config = dict(
    n_layer=12,
    d_model=160,
    n_head=5,
    n_kv_head=5,
    head_dim=32,
    d_mlp=640,
    vocab_size=512,
    activation='tanh_gelu',
    norm='layernorm',
    norm_place='pre',
    norm_eps=1e-05,
    positions='rope',
    rope_base=10000.0,
    rope_fraction=0.5,
    qk_norm=False,
    attn_scale=0.177,
    bias='none',
    tie_embeddings=False,
    parallel_block=True,
    init='uniform',
    init_std_qkv=0.0531,
    init_std_o=0.0,
    init_std_up=0.0531,
    init_std_down=0.0,
    optimizer='muon',
    lr=0.00342,
    lr_mult_o=0.801,
    lr_mult_down=0.7,
    beta1=0.95,
    lr_head=0.0084,
    grad_clip=1.0,
    warmup_steps=200,
    schedule='wsd',
    decay_fraction=0.462,
    decay_shape='linear',
    final_lr_fraction=0.1,
    batch_tokens=32768,
    seq_len=512,
    doc_mask=True,
    train_tokens=200200000,
    steps=6110,
    dataset='wikipedia_en',
)
Each number is 200 + 20 x the weight over its row's rms, rounded and kept within 0 to 999. Layers, rows and columns count from 0. The size before them is the row's rms in percent of the matrix's.

# layer 5 attention value, 160x160, rms 0.142, rows 123-127, columns 80-159
098,194,198,190,179,220,211,202,163,216,179,188,204,211,204,203,169,194,212,214,173,205,196,227,182,210,217,240,221,205,222,211,201,178,222,184,182,160,271,203,191,164,185,179,152,196,191,189,196,210,198,203,192,222,200,207,199,230,193,230,180,170,190,200,216,207,238,215,209,184,194,168,202,200,197,201,204,230,200,193,218
107,220,172,206,188,209,217,206,145,196,176,179,205,206,198,192,185,213,202,197,189,201,218,168,198,244,192,198,193,193,169,185,196,202,224,220,229,182,179,176,193,196,197,202,208,218,223,253,170,213,218,204,197,214,192,231,217,230,184,215,184,195,186,188,206,215,211,197,170,218,200,159,177,238,193,203,208,207,188,196,196
098,206,199,212,195,210,213,172,214,185,203,204,191,207,199,164,208,195,227,211,208,178,205,176,140,175,206,226,216,203,192,207,182,178,200,178,192,217,208,207,170,213,229,197,210,195,231,153,190,221,193,164,223,215,208,210,231,197,195,197,183,235,195,184,184,234,189,211,156,197,236,188,206,182,217,171,187,237,216,190,180
102,218,194,202,215,184,191,204,208,236,186,203,216,204,225,161,212,216,180,225,219,184,177,240,191,195,153,184,231,137,185,227,215,198,162,212,233,204,196,205,223,170,213,201,203,216,216,182,161,207,175,178,200,211,178,195,206,219,200,212,210,212,197,183,239,191,216,177,176,198,191,209,220,202,216,211,207,175,211,200,207
094,184,208,173,201,203,185,195,193,230,193,208,168,197,215,178,201,189,173,203,207,160,207,199,193,225,218,227,200,238,167,226,210,165,183,159,225,245,206,207,185,204,232,210,214,236,241,210,207,202,221,199,226,176,215,196,218,195,196,167,201,193,209,208,208,182,202,216,191,197,184,227,180,217,203,192,195,219,180,194,219
# layer 5 attention output (transposed), 160x160, rms 0.0918, rows 123-127, columns 80-159
097,189,208,196,231,204,166,188,188,193,173,213,211,199,246,196,231,215,206,189,192,151,188,164,188,209,195,240,176,195,195,218,223,189,210,160,215,222,211,185,179,199,223,221,205,223,189,192,259,197,223,168,185,186,212,179,180,188,198,167,178,208,186,216,200,201,221,160,185,190,197,202,214,179,208,230,228,202,200,202,224
106,192,200,212,190,195,204,155,190,203,201,201,182,192,229,205,224,228,203,228,226,187,218,206,191,151,230,194,215,211,211,172,196,191,184,236,195,194,218,191,173,198,207,202,180,188,196,219,212,212,202,186,181,195,195,214,172,189,209,177,225,224,211,183,219,203,216,212,244,210,174,187,229,169,183,204,210,199,182,183,223
100,166,151,189,231,205,186,198,224,203,194,182,168,188,175,221,201,224,193,204,191,217,158,231,199,212,173,221,201,191,205,173,200,202,213,203,165,232,209,152,210,226,205,185,202,239,213,189,182,193,256,213,189,191,203,169,192,208,192,219,210,167,214,214,208,165,192,229,247,198,182,207,218,234,200,213,197,203,183,177,226
099,231,188,214,197,204,199,201,190,182,215,216,175,201,175,225,160,193,229,189,185,198,229,174,241,177,245,211,220,221,187,181,159,216,224,207,184,211,240,178,178,201,172,203,188,135,196,213,213,227,195,188,209,185,209,200,209,227,206,208,204,196,232,211,192,168,209,202,210,189,219,174,178,198,211,232,205,244,211,200,197
092,157,197,146,194,185,195,201,231,179,190,196,239,184,195,215,201,217,190,200,190,219,211,215,208,189,209,188,158,214,179,193,180,174,191,199,217,170,207,220,192,235,171,193,229,214,201,195,201,181,169,208,175,231,199,187,219,222,183,198,225,228,207,211,193,216,186,216,198,167,202,178,188,187,183,188,231,207,205,168,220
# layer 5 attention query, 160x160, rms 0.145, rows 128-143, columns 80-159
078,211,181,222,223,225,184,192,187,178,174,160,197,218,194,201,205,214,220,212,207,205,169,205,226,171,208,190,190,222,202,191,186,183,204,223,191,207,188,206,194,194,172,240,195,202,192,231,234,180,250,164,158,184,197,204,219,228,176,198,206,240,205,207,212,194,195,161,196,201,207,184,237,214,179,194,219,203,176,186,179
073,194,201,185,181,194,202,207,189,175,160,219,184,202,209,224,197,180,176,228,180,202,223,173,184,207,222,234,226,185,181,227,216,207,247,204,171,202,180,164,208,206,178,205,181,189,237,190,202,241,214,187,199,206,197,227,170,200,233,228,193,181,224,192,255,209,212,209,211,174,200,192,212,209,195,212,228,189,201,224,208
069,198,164,181,198,190,202,207,220,221,189,232,224,201,206,177,209,206,177,203,200,237,168,234,186,182,231,198,188,198,200,189,220,207,219,209,222,200,175,222,176,187,196,204,183,205,213,214,205,212,199,221,218,199,192,193,172,200,209,196,163,195,197,198,188,209,226,235,225,221,211,204,190,232,179,193,195,176,277,198,203
083,184,209,192,197,247,194,198,183,222,215,186,201,207,175,189,205,222,174,191,218,184,172,227,218,202,192,183,214,189,209,215,223,197,187,168,220,205,201,200,260,227,195,218,184,209,220,198,200,190,172,189,181,223,193,173,242,194,205,183,193,196,212,213,155,176,208,231,208,236,174,209,202,212,183,199,189,228,183,154,168
095,209,150,209,193,221,162,202,193,207,183,207,205,187,206,185,207,215,192,182,191,172,211,229,203,194,198,165,191,223,189,193,224,251,190,215,230,223,196,210,199,209,212,207,189,232,193,221,209,198,193,213,205,182,193,198,221,211,216,167,224,178,212,187,188,189,205,229,196,210,166,181,221,215,198,192,200,185,180,190,208
079,231,167,195,181,175,201,212,200,172,190,179,215,229,220,184,204,223,183,199,192,192,196,166,197,217,176,207,195,200,166,238,221,211,177,198,194,162,220,201,182,154,224,187,217,215,213,185,226,187,198,180,177,179,211,229,205,202,210,191,207,227,191,200,202,239,171,167,178,186,198,205,196,211,200,177,196,177,207,177,199
084,207,218,203,208,186,192,213,193,201,211,201,190,204,196,213,203,165,223,233,214,219,211,212,197,220,223,212,200,254,194,161,232,191,220,199,188,212,187,180,196,184,188,181,222,195,245,160,194,213,206,205,196,195,236,167,172,157,212,205,175,180,203,199,224,196,245,215,212,216,189,210,188,217,168,169,183,209,206,233,234
080,212,141,188,184,196,179,197,175,183,180,227,180,181,238,217,197,209,160,197,213,198,198,221,199,186,241,213,216,177,192,220,201,213,221,211,191,196,212,233,216,212,169,233,202,202,185,227,217,194,156,209,178,216,201,200,199,185,207,187,224,162,217,188,183,192,219,204,180,221,222,199,205,241,196,183,226,240,194,224,221
073,216,214,179,208,192,207,190,208,221,228,192,214,194,232,257,193,200,249,220,209,207,215,193,200,236,171,221,224,222,194,181,214,212,181,191,237,174,207,190,185,199,182,219,186,217,193,184,182,186,183,213,220,209,220,173,200,224,180,176,199,180,180,214,223,228,161,191,160,194,204,206,197,200,181,185,167,229,217,219,216
075,149,189,184,180,189,202,174,214,190,180,228,205,220,186,183,200,177,206,255,188,209,220,213,204,190,191,227,196,192,174,211,206,187,209,189,216,207,179,198,193,216,154,186,223,210,222,189,194,195,192,186,203,242,195,182,196,195,211,176,194,212,178,214,219,199,197,177,185,231,210,177,211,211,194,178,193,201,231,210,215
092,221,218,174,199,222,220,183,202,232,195,240,171,217,207,219,221,188,224,215,203,194,176,170,190,208,203,213,205,204,215,163,191,202,180,198,226,192,169,207,205,205,182,191,213,196,178,202,200,213,163,154,194,155,215,208,183,210,230,235,221,168,195,187,197,161,222,196,232,191,207,177,205,183,160,226,186,174,177,212,199
093,179,173,156,209,188,221,222,185,216,207,152,171,208,218,194,189,196,195,209,219,190,194,190,183,210,213,190,208,196,204,195,222,199,196,176,222,229,172,211,171,203,228,223,192,191,158,201,186,163,198,193,243,211,178,203,169,194,220,160,206,233,229,207,214,215,216,186,182,207,184,177,197,199,204,183,173,185,223,185,220
094,208,203,212,205,208,208,180,205,213,171,217,209,194,170,179,174,186,191,233,205,209,187,208,175,187,173,180,273,221,199,178,217,205,209,173,203,181,191,194,189,237,201,203,176,213,229,206,196,200,217,192,197,209,198,189,167,169,169,187,200,200,203,230,236,164,226,207,230,181,206,205,197,163,206,186,201,219,226,229,239
094,219,207,195,196,201,206,226,243,199,186,187,232,226,191,206,209,194,207,200,227,224,167,211,207,231,196,224,152,196,178,201,201,209,157,233,199,233,193,175,213,211,182,188,217,202,191,210,217,205,221,209,212,188,253,231,169,194,214,200,204,244,190,201,210,178,213,195,202,186,210,181,179,210,189,219,215,205,178,221,203
091,164,186,205,200,215,183,231,203,192,231,190,187,210,173,150,178,228,217,221,188,207,232,205,205,215,194,169,197,204,171,226,235,198,152,215,199,181,219,211,187,203,194,220,193,187,171,184,221,217,188,234,226,205,216,207,172,174,213,201,169,193,198,201,177,157,218,199,207,156,208,188,190,166,189,208,195,201,222,220,193
087,196,206,216,166,193,228,177,209,187,203,230,191,223,204,208,179,164,184,172,209,193,201,167,189,218,193,198,180,246,201,231,198,219,196,183,193,192,231,165,177,211,170,226,221,194,216,196,174,214,207,223,213,183,189,224,185,200,171,188,202,205,185,244,151,227,211,183,226,192,173,193,179,221,180,193,210,175,222,198,202
# layer 5 attention key, 160x160, rms 0.143, rows 128-142, columns 80-159
080,187,206,193,197,196,226,243,239,209,234,152,206,221,212,204,212,199,193,175,222,211,176,189,178,197,180,224,196,230,177,184,214,222,195,214,225,211,230,228,195,211,177,204,178,195,196,201,220,203,166,208,190,204,195,167,167,170,199,233,180,188,236,207,190,187,185,200,179,238,201,208,180,234,202,202,156,211,210,173,235
069,206,212,214,237,232,205,199,199,187,215,193,154,244,180,219,210,202,209,227,187,206,164,207,180,151,171,174,191,191,165,180,168,196,228,204,164,199,199,196,167,194,217,212,205,224,215,195,233,191,215,183,172,215,200,195,173,186,221,195,225,218,199,228,190,192,194,211,196,209,218,181,236,211,204,214,204,179,184,197,151
081,198,221,185,183,167,202,178,207,207,169,203,195,190,182,182,220,244,186,203,206,202,174,201,199,209,180,218,223,213,180,207,166,206,167,169,225,219,227,232,192,184,184,209,147,203,212,210,201,200,205,180,167,188,225,184,180,199,178,199,234,194,217,199,223,202,217,177,192,174,221,207,192,204,229,225,165,223,199,159,199
097,208,166,212,191,181,225,201,232,183,187,192,208,228,219,146,192,197,200,175,193,208,220,189,183,182,201,194,184,216,194,189,188,220,158,202,200,214,204,198,179,170,199,210,198,197,194,191,226,216,216,237,213,194,178,199,193,239,195,213,207,190,236,206,209,216,193,203,213,204,203,194,201,230,223,185,170,229,205,215,201
084,180,207,220,205,189,253,200,242,217,231,200,232,197,190,167,210,190,208,228,226,205,196,194,219,223,154,209,198,204,193,141,196,199,179,191,169,188,221,195,191,168,213,196,186,194,176,184,216,225,189,205,178,206,211,215,170,189,195,208,175,190,201,250,184,205,234,208,220,204,209,221,186,196,175,205,184,182,228,244,197
102,178,179,183,195,212,219,158,194,190,229,215,211,187,179,195,200,147,207,201,175,227,200,206,179,195,228,164,203,197,214,190,194,205,229,239,173,244,161,196,218,195,161,204,192,184,232,231,200,222,222,203,177,176,202,225,205,213,226,182,190,224,190,179,212,174,200,224,205,162,220,179,236,195,196,202,189,198,197,236,209
092,204,193,187,185,205,224,204,176,207,204,230,216,217,174,174,210,196,194,217,224,158,209,184,182,211,188,178,192,227,189,197,171,206,195,236,218,197,237,178,217,201,234,224,201,234,190,182,191,194,186,187,174,182,207,184,223,210,187,195,215,193,222,187,211,211,193,198,188,159,205,201,185,209,225,218,212,180,190,194,176
086,208,216,196,217,151,199,192,200,210,177,192,192,209,182,229,223,201,167,185,215,178,219,191,188,187,196,169,198,200,202,225,213,210,154,220,197,185,202,213,199,196,229,206,213,197,199,197,209,168,198,193,217,207,175,173,195,227,162,218,225,185,217,160,225,217,201,204,228,197,175,212,193,248,246,222,204,177,195,162,187
107,186,210,192,226,226,197,201,242,229,210,194,195,177,183,185,239,213,234,192,202,226,176,221,190,215,177,233,196,176,217,178,230,211,185,228,177,176,132,205,196,185,173,172,186,206,212,166,224,214,228,217,213,168,200,203,205,191,232,238,201,216,212,243,189,193,197,202,186,166,205,189,224,178,179,198,172,198,232,255,196
098,207,174,193,173,166,183,188,220,216,185,193,215,208,188,194,203,165,182,224,211,214,197,176,182,183,183,176,208,237,193,178,208,242,213,193,198,192,217,207,215,188,205,195,206,203,173,144,235,195,176,216,150,207,168,172,195,207,192,164,218,163,225,182,204,212,214,223,232,213,192,216,161,243,187,173,210,212,206,193,204
093,179,192,216,186,183,192,183,157,213,187,198,170,232,226,185,204,212,205,199,232,214,229,207,190,207,188,201,193,182,208,198,218,189,195,215,198,227,231,209,150,207,226,211,237,157,203,186,197,215,176,184,202,215,212,169,179,214,222,174,183,164,201,205,220,232,218,190,189,176,193,179,187,229,217,200,222,204,193,203,206
090,234,214,185,179,211,155,211,208,198,201,190,174,183,183,220,216,170,227,174,170,160,193,173,209,206,257,197,203,192,185,210,191,207,186,155,169,177,150,221,219,206,203,210,181,224,227,192,229,217,229,207,199,208,195,194,188,227,232,204,202,206,218,216,219,168,199,208,189,182,175,212,218,166,218,185,172,219,192,198,187
091,181,232,195,221,172,189,201,235,238,227,184,221,188,197,191,212,187,214,205,213,194,191,189,213,206,201,200,164,142,232,217,211,209,183,206,187,195,200,148,207,199,198,206,204,204,191,212,196,164,219,235,188,214,216,197,207,196,198,177,239,222,200,212,155,197,213,214,199,218,190,173,203,195,230,192,197,197,206,169,176
084,198,198,230,200,208,221,172,198,210,231,188,192,221,208,183,199,159,198,207,138,203,176,227,232,204,202,192,219,204,236,199,200,201,213,187,205,221,199,185,194,177,200,193,196,199,169,193,176,209,185,174,259,199,162,202,196,213,219,160,181,204,217,205,180,201,173,213,169,227,200,201,184,213,194,175,193,227,191,224,181
085,237,208,210,179,205,208,196,191,193,235,224,183,193,214,198,158,190,230,184,178,170,173,203,194,177,185,174,214,194,158,184,211,164,243,214,193,184,221,212,185,212,188,189,203,196,257,197,199,200,196,234,211,202,176,203,205,197,215,219,212,172,193,219,185,203,212,211,185,212,206,157,198,263,197,201,167,236,193,186,232